Part of a small language model's weights: RMSNorm before each block, normalized queries and keys.
Each number is 50 + 12 x the weight over its row's rms, rounded and kept within 0 to 99. Layers, rows and columns count from 0. The size before them is the row's rms in percent of the matrix's.

# layer 4 MLP down (transposed), 704x256, rms 0.162, rows 130-137, columns 64-127
101:49 47 49 45 51 37 70 49 42 59 59 57 41 45 54 53 60 49 32 43 59 74 49 20 51 49 58 38 44 48 23 39 50 75 54 36 51 51 44 35 29 57 45 44 53 55 37 62 48 49 68 48 51 50 41 49 45 52 42 53 57 58 53 60
104:36 51 48 34 61 47 65 44 48 56 55 76 36 59 37 66 39 67 61 56 64 35 57 39 87 61 58 52 45 64 44 37 46 25 44 46 45 38 60 45 49 44 62 58 66 33 62 48 35 58 30 56 49 32 65 52 69 58 70 60 81 67 48 61
094:58 39 47 71 72 48 49 53 45 72 45 51 31 73 49 54 43 26 56 52 68 48 48 30 32 48 56 47 36 50 43 50 51 57 52 57 40 47 24 38 45 76 39 53 50 60 65 41 63 52 46 48 54 46 47 64 51 73 63 41 56 61 53 61
099:51 37 48 51 54 54 52 27 47 44 79 39 59 64 39 60 42 38 43 51 45 54 48 55 49 53 62 58 66 33 47 50 51 53 28 56 56 34 60 49 66 47 47 49 36 44 46 43 53 44 41 53 51 52 61 60 69 24 44 55 61 54 61 55
097:43 46 48 51 24 61 74 35 61 49 33 20 48 51 51 36 20 26 51 61 44 45 47 59 32 63 26 59 41 60 41 30 40 45 63 43 44 53 59 49 54 57 42 44 41 71 63 46 47 49 60 71 45 30 61 41 51 50 53 72 45 47 43 37
101:51 49 49 45 45 48 53 42 41 37 77 51 47 52 47 28 79 53 53 53 48 41 33 46 43 51 64 26 54 39 56 25 52 46 76 45 33 35 20 27 56 28 42 53 42 70 34 61 32 48 38 50 48 35 35 42 42 56 53 38 46 58 38 58
102:57 42 54 56 36 50 54 40 62 37 51 43 58 54 45 43 51 70 58 30 38 27 44 63 43 52 51 60 53 73 40 45 41 32 55 44 36 41 36 45 36 68 69 63 72 59 55 34 62 70 45 45 47 46 48 83 50 45 57 47 62 58 73 44
101:75 24 28 34 66 60 37 39 40 30 64 39 52 21 72 45 58 49 42 58 41 30 64 53 49 41 37 66 54 45 52 61 30 55 47 43 59 37 52 53 34 65 58 35 58 44 48 54 55 68 63 62 35 54 58 41 58 30 61 39 57 59 41 61
# layer 4 MLP gate, 704x256, rms 0.167, rows 131-137, columns 64-127
111:59 32 42 41 50 47 50 41 54 40 61 63 49 40 47 63 42 59 57 59 60 37 64 41 26 40 61 47 41 40 47 57 51 43 50 44 58 58 58 54 39 31 51 60 48 83 60 35 46 51 47 52 31 62 50 40 69 35 39 47 57 42 46 66
094:33 61 52 56 39 49 62 26 54 62 42 88 50 46 57 46 62 74 65 41 43 51 59 41 40 49 36 42 36 54 62 53 41 63 64 55 33 56 64 21 42 48 51 38 45 64 58 43 66 45 45 51 75 33 44 29 43 50 57 55 46 14 73 51
096:52 43 34 40 39 42 49 54 66 55 28 59 55 41 49 68 49 26 50 27 57 44 34 38 33 44 53 45 54 38 54 56 59 53 55 32 55 49 31 59 59 55 47 42 25 68 62 63 41 58 39 61 42 73 73 67 26 51 46 46 54 56 52 44
094:37 44 52 66 38 53 56 72 59 28 50 69 57 41 47 43 57 37 38 33 52 39 43 33 63 46 91 50 62 41 49 45 27 54 57 52 47 44 54 52 45 72 64 67 57 57 45 40 48 56 53 46 55 74 35 52 49 44 54 54 59 61 54 47
098:57 50 24 57 51 58 73 41 54 43 59 55 54 64 60 44 62 59 42 42 41 42 75 62 38 51 57 61 46 52 16 44 38 50 33 52 58 64 56 57 59 45 40 58 62 41 65 34 24 51 57 33 32 57 49 62 76 72 52 26 48 49 75 34
099:48 57 45 55 38 56 51 47 52 52 49 51 68 57 63 69 55 36 57 74 38 56 67 58 42 67 56 59 54 40 70 45 49 58 72 39 36 53 37 62 57 54 49 49 43 60 52 53 77 70 71 52 52 64 62 45 41 58 52 11 63 60 62 41
104:43 39 62 64 53 66 47 43 63 69 36 55 48 61 56 37 42 44 46 61 59 48 52 57 43 58 40 79 58 40 51 77 55 46 53 52 53 35 56 42 54 22 45 47 70 71 52 63 52 64 46 32 62 49 47 53 32 36 53 40 62 55 42 52
# layer 4 MLP up, 704x256, rms 0.171, rows 131-137, columns 64-127
108:70 50 24 46 24 61 31 65 72 49 57 56 25 39 39 63 53 55 43 36 46 45 50 46 42 69 64 55 66 41 44 67 48 50 47 74 62 47 53 74 54 45 58 48 40 54 61 58 49 33 51 12 45 57 37 51 74 60 63 41 36 40 55 65
095:55 30 65 56 51 33 40 67 36 50 45 46 52 35 62 52 59 56 39 54 70 61 38 55 43 32 32 42 57 69 36 36 50 53 50 46 65 41 35 44 52 58 69 71 50 46 63 34 45 45 38 52 50 41 57 58 49 32 62 51 47 59 31 54
095:58 59 59 75 58 51 56 49 65 49 44 45 58 49 37 42 48 25 65 43 64 51 47 48 46 42 39 47 29 45 64 31 67 59 63 52 53 64 57 41 51 50 17 43 59 43 35 58 55 23 30 50 36 49 58 67 67 33 51 53 51 52 50 33
090:45 54 39 50 56 39 62 67 65 72 43 46 45 56 38 52 66 66 39 59 54 64 48 68 36 43 45 73 54 55 59 47 39 68 34 13 42 66 50 69 39 71 60 48 53 62 62 40 41 53 24 40 51 60 64 44 51 63 45 36 38 55 51 35
102:45 46 65 52 68 52 48 74 36 40 15 56 36 65 33 52 47 48 60 49 51 47 29 45 66 59 79 55 56 44 40 47 59 53 50 46 53 43 65 35 66 61 59 50 56 52 35 90 52 73 46 42 82 56 52 46 38 38 45 43 48 19 65 65
101:50 53 77 36 46 45 51 61 53 60 57 51 28 63 39 48 59 54 59 49 59 58 59 57 55 95 42 60 54 59 49 48 50 42 55 68 53 68 61 49 53 72 71 45 69 54 53 60 51 47 71 53 63 35 63 59 45 55 66 34 61 58 47 54
101:42 48 67 56 46 33 42 38 47 37 59 43 47 48 58 50 49 59 65 53 69 64 43 36 54 57 75 50 34 65 41 78 52 46 62 53 58 48 44 70 46 85 43 32 55 59 78 42 50 46 47 41 67 41 39 62 48 53 64 55 45 41 52 50